config.yaml
n_layer: 8
d_model: 512
n_head: 6
n_kv_head: 3
head_dim: 128
d_mlp: 2048
vocab_size: 32768
activation: "gelu"
norm: "layernorm"
norm_place: "pre"
norm_eps: 1e-05
positions: "learned"
qk_norm: false
attn_scale: 0.0884
bias: "none"
tie_embeddings: true
parallel_block: false
init: "normal"
init_std_qkv: 0.0164
init_std_o: 0.0164
init_std_up: 0.0164
init_std_down: 0.0164
optimizer: "muon_variant"
lr: 0.00991
lr_mult_o: 1.5
lr_mult_down: 0.7
beta1: 0.95
lr_head: 0.00372
grad_clip: 1.0
warmup_steps: 200
schedule: "wsd"
decay_fraction: 1.0
decay_shape: "linear"
final_lr_fraction: 0.02
batch_tokens: 131072
seq_len: 1024
doc_mask: true
train_tokens: 927700000
steps: 7078
dataset: "wikipedia_en"
Each number is 500 + 40 x the weight over its row's rms, rounded and kept within 0 to 999. Layers, rows and columns count from 0. Numbers have three digits each. The size before them is the row's rms in percent of the matrix's.

# layer 2 MLP down, 512x2048, rms 0.0468, rows 436-486, columns 0-127
098:493530515489436552448464489535446590503510502524408507529575483531510534503532481503491533507512557539539488553520476479498430509574553457509525477500503483554477471398452516549516498549474486491540478565553523521461509465461484494502460592538539486465538499539500517507511522465490463515528445514506484434497501542529571495450625494441529507534526501490479475543523506486571478492575
100:469443501497485451544509487561631491497532480517515492502417432552474594509452499531496546489442474477477454503488448466483439482478515489561503470511479461447440530465547448471473604540464547506426456573577462463564578510574491489502533489478557532496549454400458497508544472472526499513615449466544497522467456506506471492470529480476459432500458495556577513507466431478603552458521
098:605426544494550571508499496490523457529582495516406472500436535537511576494521466539479461482468524576502457514439508520550527528533510508499438518462501516509510447601513476484519516534531519452471544483434529529500534546457473476446476497511485516486542465518535501556524442514593510466393487552514475599554522519524545470534542493510448459543428510473489527526539491436463445550515
106:525516521554512473494545441487554444533485339545494534504503501516555535504485549437538582535470514492535515503486491515465466495452494499440527525557501483485443548511491536503475492544481506431484487487582512489531445494520464526512545508606521541482424563541528537510554523509563476509474461470521552568492516471541587550512516505444482484542550469492480447517469499525547487463505
103:530502503468593554530533539549410550458578522501532540501446524495518548472569478511457485484484517488489470495477541509494499514557533513451517567545498509441471563454515485549541457528464496464494557541451535489496463436540493434540416540447543464511524417512516491491506541447453470450495447488519553475469511476504530500499467509471562469468514530514514503538483498495419464539516
099:605456429494539530441504512541466536573511548538537515506584464508539473450489499426542465549496450492550550545499499501495486411505478519511516516568527492484472476417541546505494506479533498505407435531483524503467470533461546453528521561476528524462559468496516536528445622489536506512507485519473575458438469515551486478574565460539510467439470474474512484519480470529490527435481
098:511509580464555441435481535532499514446480505545469528500511464536493512453453487452510466481545404507477465529533537490447524490482425512445458463415453475478502491421481512510548426474496497557506548470487496511482484475478445480563521521501448462470549504541537536545458523455468510512424481459532523505496466534490533543570460462470515518465574467519527563524502520452464571512466
101:541532444471508492491440466483507484475505570502475485491385516520491543539544562516407461504527549451511505494473514533469483492536455511444526560518521525555474515501515559486492440525450419478525505460492518498493462477529547517542476466549425465499472522534506423526532542515529574530500480446440556501456517474483550494504463502463479478499504575535488477497462547520449530550460
102:545554530522508537477529529515495512472564538523473498473470554536521518524506488563521411527557553442531547551495502526510503514465501540490502434454525500518525536598462573491557485514507498462471486506514452480491471490493494472522442529436515550548536504517448452549549504467536514509472537516516488497554485503571544509506438580441492495458526525508545513518486498472483494518486
100:417496452523483559490403558502583497480560448519498522566580442521505427578559475509587539443523565498531488509422475535505487465460424537490526492514507525454504479542556556510469489495571518475522543531493480552491489468509501514549450587435426544474450477534517493489511439491546493579578501464452473615558503488547542517447489533532509466451522533500450520402518439466512499583492
100:517510525550460562530458508533464524550497474538515470508530490541467484439484513556446473534428446553419529550472492499486562529466411567441480556442580558489490608492478481497490516510479477520516496470490421522527500422458406531554562473487609510533615452461475529499511491535500491423503463469485557491489527489533465442520517490473456530485464482534511496467497451495505461526578
099:476450493500458469540434555490432564478510488543446486481434486439515530505469485548466479494489559431494494459479524457508461489501504542412445451483551483521507556479480453544457525470481471516514469536492415511510528530502580506531494515518567476560460531504555543479525482517484561539522511508562534418444489535510446534505393458502488538578545518515461556584558507525539483517515
100:532527476485484504639398521452514518440487439485493463466450492554523518491490418510499543488471445520529490566459503514556527471443547453495487569484453469566499493451543481471529473443516503459502479495488438506560483517460386466479494502461451469479448423455546487475480417524511511507489472493501486549524503493505526571541489490456559504502530575560521451471452564492510542535496
098:588500554456551512507550460503489495485494480578511549552481473494477492498468498637579528513544526555506444507422492537495526520497513495541531531611501540488443482472516552509483507461583444514459433482497523519495437494501535564477467538487498567519473515448558473482496499473527519505478482504486497471508497484545620538526531535477472456432572500520507562476449530509555522533530
098:483566460458544543511516475486505529456473518472486446483562510501502383471526468469512445548495518538567499498523464472617511567408488465519492487436470541453541475400509494475507485541505457502487509556450422443504450546495451456547508521541536509447490476453448538524543465463481476528484464530523481498448487459545492518550535524493518504440553455503434493433465548497465507498506
099:493571560451509463474463522585415544551514421475533521475506538469557488506547495461484521499538459489515516426510491553531565546498495483465535526461511471460532470429451556504392468487422531531464504520482553462450542461568558502463525582530503491494495458475436566503489439576469486478519460528524476533478491523541509498441479532467480467569534465620485502445488474435462466485529
100:562464535475486498462499481437467478516505500487441483464444522466517481504399522507549524485506519485447530512539521481515559446488558468494509488543452455498512549425472484461506477477485531592516482437525535476450491500538579468448469429473521469529458472508533448435536489417499486455498503490475515511452498443527489639571499497481539547467478491446461518504434552585464522525473
099:569522518506501546479463478588534499552528555481533468547554451547487582497524467501539460475553541560525496503488498492524528479501489445537507506540497519509541513485533490444528529535485481517478497435606478483535489539515507550519458412500464516497542481512553482498520438408524551556592492452526541446479541467439444506537514510460413523555462501503528519455498488499493462498546
102:465558527493560434437488589532586558525523588571531500510536477468554569616477539491517491458494460442465508524599467504501498460452443528476443495511473503491490579518483480451454506569514513508524555515519499475462522474541566554535502540522439565474514551529475519517509577497513501491449493491529527520501548451480539505485586557503488496493534474516504446493463514442475522513470
099:461443573465518493524534437442510470467486492507479452553481509478498527430484588537454484443510507490514485508518516468453440524455537493516488468420439514461464555540456488499486562554543593492509556526544538478419485491491489565527548443546503470564464487459560519482460456568519563460469495538439457518453449532524494462493497475462522444487446482517434422560520403548592471545507
095:525589520444557549494506470501535486532430420517559515458509516456503433531463511486534524535487500460500482524539522580440504496421525514514452462627562536505449503532507520464476525480484501509505571465500532554487573498437541539424491535538496468481455543546556506483488497508467503495460459462544454535444480537448505493457553501522496465459452522492480496577513475473566459553496
097:538479523495485574498488510515496494459474464526514439518503583504549554440463504503563469504448545570641447473564519528541569600574521520510480519504562450452525504511455590461570587508546502489520563497466512470498565453520492522535523429506480502523497460512462534533553454557517506542486526510505490538511529519533496481555557521530466478479465514485507542488555498484439527584580
098:439413510513471516571520493499461455524494543529548497483525454446452534491473506528420503564561536519448477523511531564509525541558478574490543467455509473481586530475509529457458460548505478476493509551536441444517465577529485482474502540554561447483521537481402511480474512529502527530410506508474469499505497482513518460432468484506437455487490528487460512513567487566461522495480
101:479513495483490459469524494487681447410539544563472477482528503498521409504507546513539565478547561558519484533472426484488543572497431494536519485547498524491439462473437508495495481459507487497583485466466540519514466501451453408470502539460506482499513574540560483512518542525419495505449473537430511485476490495528581442513502575422480458472517415463523495558481440417472476504584
100:493478483496485571480504565451512487493558518528493492541361553569541484498505553494509576455462578500548489515497494443483513515576480490511509460507530498521467493521432513523502497439475505498511502572545522475493493464474517483500522463504449467461521568452494469509528500514529454526513520469579425452504531538471470511441502407507463575438399418480479536446470600531397459541495
106:409483550504504532449606514506418498471549511542463467497456504447498467518539526559477523480485491496556484523512491529507522522510629502430452542456531559486517490479461485483485476569472454542552535588465452465468569465509493528526509454451462554474552526490535507548560500529522490490492517566519538483427517513493516470501486495424486521581426492482469460518390454498474432566456
101:509412501480499496555516461528528417488466486578395473543543590421512504478502501530448540465456493477470537496493441477547490488476505444439547450542565451526448500495500418535515484537453496572506412418589500550531541488483509492492489529535522579448464539542533501528569508490539455498557500555502467518491530477480500489500435492505506470554500546484438549428496472490547514430484
098:473523452466452449420523478506510498449521499509500418502490451512499521510495446480497492507422429459466567542519516469485480545482484506464550489462515491522525545459547475549465469477508512459429494556518393489512518455501523499514509504486523460417426402484445567513479487563517556460534514457422556476538464500496513458554563571477540476583513488575535533574509551518487565570493
101:549466500459479423542577507507480504547568490425467518484524460498486512549467553535540520454409482502503457533494559533494550527464446523499452516487502484508415498444524493464502489473511542483480466552467452420516530524514500465545508501544517547488554515537507427505486479534521524509469581518510589509470453491524518527500523533513473504511524485514515484511541535540512549485451
098:417561437499468494499500547512528560496502486523458400462477542502560567447431522497515503506536528507417543525588481501461540498486478462581499431539489543514469503392446456489459479405479412471456514450469552484499493513424544457493534532468547455559474503464508447483541508529477494487564515485521601518455495555465490507489453587474543473438409504503472449519460548514431462543444
098:576454491430502547465561470481456473424553438504556536560492465454472531485457536545443490523449577487449498495474507475486553402525473485496479484446533544586507493546502469564523492535430458451490460462564477450554498469523463502532482514565538390490538535512500433517523474502456509534493523471534480478480514480571419520503485497458504516413477583496632503562520474587450482493537
102:491438498501522474491503461497485496418517475528553530455553533492515598445480488436513531519543524517450506441420470510501484536477521525531516510500479498444499611494560511485518561540503419547534492517525533464517520487485506477483508475524473593502405489480527525462469498517456434505458482489569485497521477533458477514536464548476547498439483507436470479414512538477437530459502
099:468491497454477487505520484500435477516396454460562470509409500489524481481427556579508478482467496525534501526472551510455504456501520481489449524532480533410545533481516526570490508417503535493543527493515498487449480520483503478540521505488513517485474545499483531540477532471520511454483528494542536484524453544492522458498448429549501505556508516450509520428549506467508482490524
104:416514566516571517540487487498411494479467461468530441468492532456540460534538473528486454528562489460448471469515503531495470511460531551465490550451469460441546540509551486470510516537474457467528517562457518551441517516524525486491452453529569545496514466501498507509431521482477494501437604505539489489515544551489530467468517493549507535523550460435495543470488473548555518565520
102:486412491549419456511409503550561534479524514549477504561485513433472512484458551486575538419566521421539473487549502477485367561476497548528496492539506514502501518490537583469530502455476495505513429587467482521545490520522477531491590490490535582484466426443506466481502495553496467555420509480539481511584432490499466474480564514501546541609442472464512519490493468561387463458537
097:545500442459497440407528518540602508488527603592493485508526478473489475451510466500548456489513526464465501486491566538574514421560468481502479493556491527560460467531486418510451476522436576503495498511426449473535529570515519458492517516445534423500498504462473459499478564474474503475558500524490511572466588483487505521531445480458569577513533470403537518489492501543385457466517
100:553507423508470469503492523494524481458514541509504525523541413507464493518528505453501443478467522482536466593473483512567434544467588546495395541429526483563570544461537460507472626485450524558492471430507530443512452486499473508447552575531530483436570510433501465532505498482522494498502463476476494513511415523609468540466473554514466538532448566389547481612495477542416486494484
098:454542513440496537508495481505467527434500567513514531513398538544476511556502503476489487484407475447600505423483518498585474513484534506499483482483534519418528487500530483479451470491561477530477591493479468547533521413472537542452533524460509552482513488527537487528499508488534507516393443503506468521506501557563497525488475500491503516540511480468531531552544486426434489515514
101:513554529487513459499488483614477491481495599561476518460572547542536484489510421489540483502453501504457491489492503459524515577548536483545495484444435539493516523474463552496512500509545511435475513470518547438507477479472502478451480460504528558465533507546481480472512483538460498459470498471560473522495513533500541535505516524561480437491524406561459463479478518547460576529470
098:501507512470449474490476497522492480530482532547543454522517507487457506523533477498439478547471516489498593451609430498563588470542556461495535506485548494547517570570505578550504519542501545396480398554505534548541482541415483482474459545578595523439504515529460550497498515526498510479496494465492520567495592495513504550527498458491485425514465568511525580483543515539415468460484
099:508489468549456486545485474526539487474486568522415465527335519512493480498434528498476497497485421520443490420503526432506451503504434469495539507501424481529567540471495517514506460507515502533522539512439494476579465498481452543519460459479513503514535548501525460490545467519549471446451500474533456563401508482476473437533483533522490418503534523462522493480494491452566608504517
101:495475519461490573469517538551437454516530519457540431557451544487575594598455477477556534555512545473546497489483493479464435594528494482536549547483487437535505463501481489430470477494525495455493520427434443473468468469486542499523535601460549474455472500482483494479542470523557443485481445555511568577547462442531477493534544533471497485557476540449490503497529488534526488485498
101:510507488473504449464550520478503508506476562494473484483566481505524467494590559419445410478517526471408515470508519531556466470471463480529496522572476528623495446413490435577507520497462490528492462520484513472438546514453530489502519530473479494452484549465508483474476497535501504500442500461535561617445480501517509485416486466487473512558562526418507514457511532528521530538503
095:504503483519485468496563499537498541508547534487475548485536537521503493533526584445515546515516521554497518553471533486498578429534574440448544546509484533537514513462514522460501501554563551465479469514507544526514519502499476464539510466534443568457467551543520600492454471512524555520529517541472440553456512417464558461482498434529474498491450465511446527484437518409444490539437
099:528503514526511474440511391514468522423534577546529547550538531474438408518545536434496453573498467510483522484469448489488488463553533505484485401566457496511510455496514466544514491478567457493438518533507514512448459530570487459521558510553485475410479483538418543445526481483505441486454498489485431501532556527589451503478443512487497487539431421571506533513544506467418437533491
100:524395549504509520571531548455490450552555524508529513466474398545552520482519427477528483510444587501519470449486460521490493482486501499450499510419530497537591479457457500511443536534449496493458476453503528542585465469550522560465545551613575451469501473505469551528494479435487549482529513515508489516497541480515517489545504394490525461481496536500461451371486474551468598408500
097:457509467450469504452425544507519488497522482451446471505492535548510512504468441498521495585469515495561560546585517420533541526485447528520490458521504461501521507526486486522488465464509569562475542531464497530484489501481499569436460587559450627581488532452482526482557460465473478520469523511477503453403462441468444510424551495554472499522413420562499504538508497564506461515550
095:449505522471521524461482469486483453520463477538465546522497544502483475479516544466532507525487484471539499494478463475544458503506481501460480419485465447486548524597441544521561483531486489462536501508542488528572505457536476423427484449527472499562454508512496461528524545498465541529524518532478423478493457539516446531519516445469481494450555480485465394447447481500518534545572
096:548531451503467490478537478465424541500487490423492511486472466467471444541559510483500502503457528486478523590503562539519528422497557550469532490511485415525476506496532524526477495563476510450464510471521510506523560485536564465492495510513602551475516519489505484527420559464526494532548469534469458530508504490481547450463530483530480502486475512513504504538423490561555536426454
098:503559476492508511573503485488492572631532499517468495440530507497466512547503498538496525489509519505539531567445576535488506481445564587465493440550464479448472486430486487492518501478537525440485456563536436474444440471489494480461482502525460432498505458539418480475503500460441508596405527450507595472499478499533539531527447496552491509512555483524551516465511480552453461526467
101:565531467471494467467394499496431454515442558475500423451505535484557486557511450485475492441489502513562487511483571568431480518507484540473476447513426440470464582443502515458557510497475460490499588546510565595534414566499532575517523402504506467513519541513518503500531501439520478446533503491496510473506475544532486475515518490542568553453586520504523574486541447522510461486506